Each number is 500 + 40 x the weight over its row's rms, rounded and kept within 0 to 999. Layers, rows and columns count from 0. Numbers have three digits each. The size before them is the row's rms in percent of the matrix's.

# gate: layer 4 MLP gate, 320x128, rms 0.157, rows 303-319, columns 0-127
# up: layer 4 MLP up, 320x128, rms 0.152, rows 303-319, columns 0-127
# down: layer 4 MLP down (transposed), 320x128, rms 0.16, rows 303-319, columns 0-127
gate303 099:462470491529544472482527504524459421453547510580536499495459545477462432530441537566525438491470461518508502502506487489495508512504471508433550474452466459547514474523485483480489431510486524467574554523448515532443422497484564514528560493605481424473462449533534510518519504482506447493484490487402534506509505542574565548419481537450455437541504431411530467534495485507524539545504
up303 102:542469473538482481514490421479453493490475438548408481502540471465480591454545549473576470521504579468493531529460474515476475440510516476500481457439517578503422479589539528453531535437490470584490484504496502496506484495523407524500541563463562503565554485437564441470443506499476533498564480465608499474473541460471466462492511450458518518488482499495458482570511500515493503516498
down303 098:486497518496481501536520471441478551468523439488527486485554513472483565532490504492417527491514525476398475524519515459525525496481533490457540505468427510561534541507473526515459471582544527563526516584469461497425482518483514545503525622532475515465466466461436496540529463498487578568580490483484566493437426565469470515528495528485468493477584511444467433567491486522569511517536
gate304 110:465481454473514529487526564519469492536553430465481466557469518513556503397452530473478512489517481500439512577497555488507569559525488585459531437475517542534519463508515438488494503523474604488526538504532489495541559553480511509486492528530526520536518454488472575514503434418439492483519524527501545510427445476476466450494525435588539478444498485558399437463514505501532527452531
up304 106:455504484453459530486495517566478462474533428535450489511524522506527484431604473516479512461482562521503535498463510535548497506495484590466537476490486486445465500538506421524485498472448520535523506513501480472533474405426553609485500425492543498497499593492379518483604472454468557473534545493454457457518456518456499458447543471540460537532516487512466522472536539469525463481518
down304 108:527432459478549490471528555461492503517503452549469462509462543534524508440538524503512461457536534528502440496498482517531542569523457522449509483506502460470503511401517492525491494549455555535507524578519467543547526533472518564506560511458541490530584428498512443502537495436479485477514446514473597512456513460420493467459509494538510510493517490554418476434532510391494473470626
gate305 097:505497481518476503490451463506448507552487489595472548510507437463443494511490452484575484542482523435475563463546472458507501540498520566473451522532536429461485492527490501492562468454539529458452574488462527476484546558564461422510539509407472536544508527472520574462485560571490461541469482442491448503497503562527444426456477496482419515476501538516497522498605530533442485548496
up305 094:505550468525480502556452470424502473540520495518465484532508556494459502462540405474474497501486533405430539434527499517411510529489457463533412542430520474473534513504552510551458476491521525530522515512419565513526523486521468474529518525457476540475500539525536634483516555421451443472521490493470496512424515489450518461499546506466478514618510486483533437486525524508500492498569
down305 106:495527549491500480553458483469491457584440425586511498490505537419489548527515530489511450507505532468502534535511554504548507468505522542504494447521488497481588418490493500559518473494502516512467498537521520585521500569540515470464517489449444573489428509509555549485497493524581479564430449454450479557582556537475496481387479563516466527500486520477519446480503553500498468467577
gate306 103:479487421453517523514514465460567542562539489478537456519553492468529477495431416529500544510491458508562434571445562516472550516547488471560456536500521538477478528472489457574470451499479547481557519503465487526457524493410565505551446414502543530439511495542480502494518460432481522487476488521487492408508466540538544560600469566469508497579518503526513516466521503496546511547548
up306 097:493509504503458447481434482452447525497520495546520484476496462568506439479509506468414511499497512536549529587525532462448483483490502510481573508447604464568444533542499566446532504599544523473491542522489541489423498522480440420541535512474548463436538450475412568499473539504560489545462483517527484496561515557477593550477515513529521465515481485493465531509567488492510477455539
down306 097:487490463500502566438525497546481593457507514493473475558520463466538437511472499532482438472476557595530563579501496537457528472525492543499495470516543442545504508495507522549514513488479464476452481510539559490482448536544423488492549477509579508476503443491472535465496513489432499484484472441413532498503539519333552482546524442507478507442516516442480427502492491462463512430498
gate307 094:468481469584533515515455476473513541498507489518498553502550467527578505470442504566469511529472548521451439582541585518462505517552464487518501517584508476478507541499488512486543560466516493494537490518505509517512539548533592537478491420499402522535602462496447537586494492522546454498477412442516481503515536481591519511497541565525530468562515501530493454535430541498446477460495
up307 096:536468476475478518557504504537470446581424517456469483548456477504492439496528455510511537468511391519492497467480512453563480462446546502453456516469538505455471443538462527490516488514516555524471468474527488534481509469527457500567513537512499488502505523491477427573577506518482552442496515586518557474527491536431496510442448413439446494539449477518594508441558407486449529546475
down307 100:521481531540479526422469529509550503447533456457531482569409511477506577588499487513543504511423542436442541457531524540507465511502515495535524545536555535559475495449560462526543470472495525490533488464492436478502489509518540491570534473535437551582522491470477543532481386458511465537425513506514506538428477538494566475519517562530511521487530529464531522465392526526481503460458
gate308 100:497525537477512463427437527527523488509507467544536470477491551501495455534501451508485497496493572495511483499488560510502510474468515479479524552474530514463562558535474503516548443399448490539493418501565503496506457558629452514509562580562504460519514466521526489503507454513458503423496535481519491518546493480487550567464413496510484476477506459442470567502540371539563562483542
up308 099:507437484496461540511456553481532553448501496538522534553457550523484516463536520528539484522526552554421592568459507526532454469504542505581408515493558464482466462519486482546410537476417463505578503505542535466505489543470455597500450577509512493493484477560500493528558509561516446457519476437501549445495489443493495541445539559549490475507536511475487523534483502505563563482491
down308 099:504557519489458436557446513464494491518573452472468539492497517554546441435438417462499514490479476470502492473481523533485430481505453464526472475469467519520477547497433488533487532460413485441569498538575553524462486539537495423501502459466460514539504477518506531458539418562573480522420581485453528530479462488491489518482508451448411499522536578564494464510531466499463561512541
gate309 098:439485443477502508538501488536496487525488488534538576465520519450471512450599563505525442461521478536529535521476513503432516535493446540545521480478481474583502422501513440425491510520512503561461513462515511531450517550519532450450516465534536542485547408559501570462522504441528472459553596469440487534526477535519536451487481573560498464531490517448497473534511455422557422455497
up309 091:496453483570476473417506507411475480517530403536547497497542465436526486497446496563527520448496548510501517449550491592451500485469519523527502460540541481481476544521483498558522463454538547497565484499497550533543472478386503531504448514520494458510511521499512486564490525505472451553454456463518440398461487419532536540526446459452423500482450553506470487463527477475446571525485
down309 098:493473548547514467481487453497465511552565498554508508522527605553469454507518523514436516508425492475477435497491503405499517506535471501495477535448555515547477473567446454527491519546488550453499487527527475555464485493521442520518541526528462465494546575486449508485551462469505499573401508543506543480535473556438431574634498488455502505512551498549524444498491551506479501546555
gate310 093:526504503534448521471506465554508510522519485474500490480458419591413469547506511482467450492480560468551506475482573545481520472517515501495505451552551443482509547542506501497520434367509547528510527422480505478520447435468494496579515518509475522542528577532533582552567490513418473522505551477528487444514512548488501468486450553436398545524524495525530489540516530457473466515554
up310 094:507515494444488520474446595468446469489507439499545530498537499501514556517499494534473504510449572498522568586506486453513498503507493513501431506558483543473507519530491482433531526498475574562532539509586483403532509480507502478455387503478448428544485474547463500491511486553493465507469561474567504536490527406457574479525501473588512492512477543478531454581509522595511497535504
down310 099:496468509500487525462431432402505495533482570557533439441503491470496442474499497458534489538460447539512569500511582465524513581495428537431487538498485434520513544494496464527520531496473507476469571507551466490515462458460450468491562485545517509485537527580587433490440458560543508485488465545490495515503516511448517491564448455483512493551454478511465576488533568508564550428498
gate311 097:443534490501473488455503534513493523538572388522495472517516573486473526566431464519443474518454416515490493434530489524527486456563497529500539428533502497473442544484453490513543504480538474446504489455522491443506470502460470463609493462515480430467461484502463515528432491441529503530459527575467453529574519503502401447527469512496479509466579498528509560498579438551457533516496
up311 102:539454526456468532485514463519467384582575392538549457515496536516494489527525479541496489445456487504481493512481528558492516527553509505483496484496535494456489505450540457487456547468468566464563491491531427512477513502512562476520524458514534460454461510504438556428476456482496433534460576492506416589483459479540535524425524523557501504488594503462561480527452551497508464466535
down311 091:587500507487501539467482557472502536494562462471518475433525468573512545499459555443518500526494551527485514456543464496490398512472532494527394504534556495490516492528518490497535492461502437430570480582481443442525509524524422484511508531519580483519473511479413469514514528474445467425565500564493431474497503402506477488505459491493478487496448570475444485461528505539508438502429
gate312 099:549523544545503427532459482509515548450518542537491503529472496511528483550483478578548579489552466528543507550436468479532479485463590513525466550528439521482439449494509434453503488499554488526465471473519503605500538512490576568536494519488544458461532468538506472433544506498426507478487478442550486460447472476519520488496525536517437518511452535472515402611490521405481523471509
up312 099:491513413442543514527483493514556490529524519538509506479512475460476501487535529522510522494504536529521516505573493502491501489433481563511439490478527509499584535514495495537472497373493542541451514609493487511539453542507425455465503549494405458580487560532563534476443462463514484494523511453469516538537521529573458518497509490567462510543586542516597518496508409571509524535515
down312 100:501534455532519515500482432539446496401499439534498479464583440496533561493550463592536524487497503447476593488557454482477451510525516514449432475573495442489415539606494494472527519539500455572522480487491466527474495533546491482550424539560490526508496519499532521493464539458456511514486565545461558463492525496550514550497442532477527445450436544453498530509473500468464462484468
gate313 098:481480480547569509470590476544541459524483454398514462549467486443489565510566523467454536467495505506554514460571465493510484556492524497422558459518467513520525498484572520548490529511476471437487563536493495493507455569505533539551527512456497501549454573468545460538493516441481421593454518569516538477418514544547439478464539451523503468510567469529466480477474518480518518458461
up313 094:494471460517438535566473518469524537412543521502494436563436483490495510488484529571461469473554481502470508510580553510542506470462475487531513470504526522475558435507481547553539401437500470424474478515511512469542500480462506518519504521533529523513507551476550453570501441411568539480443544511477452541488472468483468485426531402577480481502524404453509518483504480550557443496511
down313 098:562544490515444428459550528523539513453517559480613475452479448510547535491552530504497525503520527540521481542555530477552530536413508471461501480469520461507429507509487507519529510487523480544463502562485456443517507431421504575502541483523485483588504562537501488563485535512518449515442423534523579596455516477489527467496596445514533484498551539521458485429496493503510551516527
gate314 096:526487432542409534400504465481494542532490502499539510500604418508476488455526507508504494483559520459494541488459503522463532479426406576483488543545466536524503537485418480451499442495533539437472466566484593502464493586522522482524519471447427467447484546523546509559530432436514475550468486540571496516505544472555483462535486495494508480516445489491441521484508467499509460527495
up314 100:467467483530408567468515546489579542484447469480537488514530457527510552521513540480524492522494438497458566498460596548413503467412480590447479555519493536499418492513441429500529498497514478497516470567507594478525479513558542490531493494475474390528473517547474516498531428467483479479437502535572479474476494536483481483553455505511427530497416515512486549506479489462506483516516
down314 096:478446512507574436460491482476500441502434584446519504502485492547495500469460602555448511517550462498485512482473524570521524483595491425512524514504538563524485478530462497516528523463496549476479497509496446505465509570480574482480464480503544506504513514549421486520442493435473480494521501527555496501442535580544443551444591607513511467506511430510460539485553476588458500500509
gate315 097:467509527482583529470499492520514435449444497548505428494484520467500471482474539547516569529496444470498567506472486530617510464541458510524517516504576491546539509449480477462436478507468453464482505447499488444503525534556498544458597461505536526610547521509562493429533474482560536527455603493432475538465435567486473513491509483476464519513520481566548545475499508488484533567510
up315 099:475475561462502519525526577513553471434501448496539467490564508514504475435436489457572582448438450470457514517454474467489439499510470534474454479469435519504543531444480404426475554448453504426411468490524493504511537556497437570500530555441479519518537517527509529478507462555512534456486460431523533447466489506461460436451474486456477476505467521499503529571473488422516505509492
down315 101:489474505564468521542484615475503500477521560467556406513542541507521484481482540473476446455527465497479469525463434519478471426500469459489564472490500395550487527536460474474492483493510590496461538518530517451463502513542473574575507552517545441465492489475517504526486430527550531498472421448599440497473539451465505431518417495460459457493489500488481456479548516461462513507544
gate316 099:483535443575508496577541476476536490450539475518548446467499502397511472472483471488511495404467405580462543398459500534535491517482543497485538544544454500510442492501459439557556463501542505427554464519568536481465489506500519539480487468478442475465462582534481478441566497439521557520561452515461492461454512533464481512528437473458506511515510567486548514529481486509524539522473
up316 094:489506515516528510486419523422490500508490476498503517492534507488485471483513516474425457548572531432497506548538436528464520447462512395551488542539528585474538474517511490472498512437465490513422544543508474600477501452534504459495527430474474476578548504570458446468535600520464457471529549465469463515478502472511469549467588550465510517453478518474441461439525508519587483516510
down316 101:485497484458477380461436480496463502491473493513498521466462545490532473532433469520457520524551538491516509476484524554549581504541547572445435536523507492519548530459505481524613579508415475496566544509545529544536507565505494448527466462493523510468499549520515536474503457544422454460519493548449483530485483506538493523537453451511521489459446579475521613459541434483471531490492
gate317 098:451477483553469517483514479530560585599466519462415515538532593559588564511439539508475513516489556463474415474505436494448526523403477480592529574449496458481559518479512512512486487446513495477431471483502463457522493540476508509447456489528450566530436528524486466460487472474536494498596508483447486573528493481483469503521549495458503433527486512498524475460505497485485534514511
up317 092:384440440478498482508516473446474521478504504476464533506431473556519575540451543478494532546459558475500490480508515525508551449501510419448485508467456491460574534541521539485415488485545533560469548465460535433494530521472590501513403451460549464560530516464492510539494545476466444500454486467483503502493464476520516459511594518458444523422478478420500506542475462501467506456456
down317 102:522479493481481587403502495523483505477542480463454468527575439479426557531546571439518558521516485453498533546498534516452451532468473402499409548547487416460464384482520491461491495501441509520504540555528495475505555500485473448445546451462474459516531456490437518525537497478531524503452549556520492559514506514511533517529535601498496473484454490457532465528533507486478455491546
gate318 084:494443579536494483524518473435507542461529527489482419549463499493426511479536479485496477556534532526524549635451481436542496498525479506541479462483458470559489544484520565460475464476497537538520502562502505532430428519424519601474449509495464603507523483507399451545478496545486484538514509526522468496464454455500557521508447560501529491443438519496485495483480504483552473538451
up318 083:477418535478507492449464465393564562483496469513444451583504500468496521532518545501549540537527534455510529610478459486495575491502491479509500473561481525568460509498519497533525417503537517569499479496493466498443411525492474541556501480505402527534492453524443505494483485493518483487518548523516482466483413493474547473523464589516545452439433507518515537545552456504563525544467
down318 089:495487495521491461457490544516468464439513512565525573429457479534474443537477519555561495433503523427469524456435520534500568467554483467513479531461497505437487516536593434510475550477532471524511380500481535476465529463505456471506540485513520505574481542476459562494575538572554541486572552489547490542490546563453470527578506515451431477482519524492494464480462521488433480499488
gate319 107:514502535499534497487453420494450530552445465514462454478589497492480519462468561499504516496523501471486406525550508484530458469500549446464504565519491461480510470550453552558549525529548520458520487541510535466504502531544522415483556456538433530560464539593471570495482542490518405441507491532535519516450482529555511492527480514498526490477421506437431587545473432461522548537465
up319 103:476538528495479502421456486491450473487478568477425504500553495512445458514404455446482515461521540416555506468472504410529508494472554469485417475458550483558449434557514535481487483485510579510510447555407467434437514413533525454489496510469430513486479499502535484454496454500502506543479467448513510575524488507506471559526536490456489489487538488577456503485459541441501472524438
down319 102:475485480507510542568547654523492492566553459515552535491507542513515474487535510542466446508506463542428472489505510492526511490509513473495535472531466508387500524483541456462546439487532449475537510482496475519521466516451487535495510500456499446458538495494489490527516460563442463494468482541536566540550501530453471573502547393543410469564493501456542508465573459584497453499549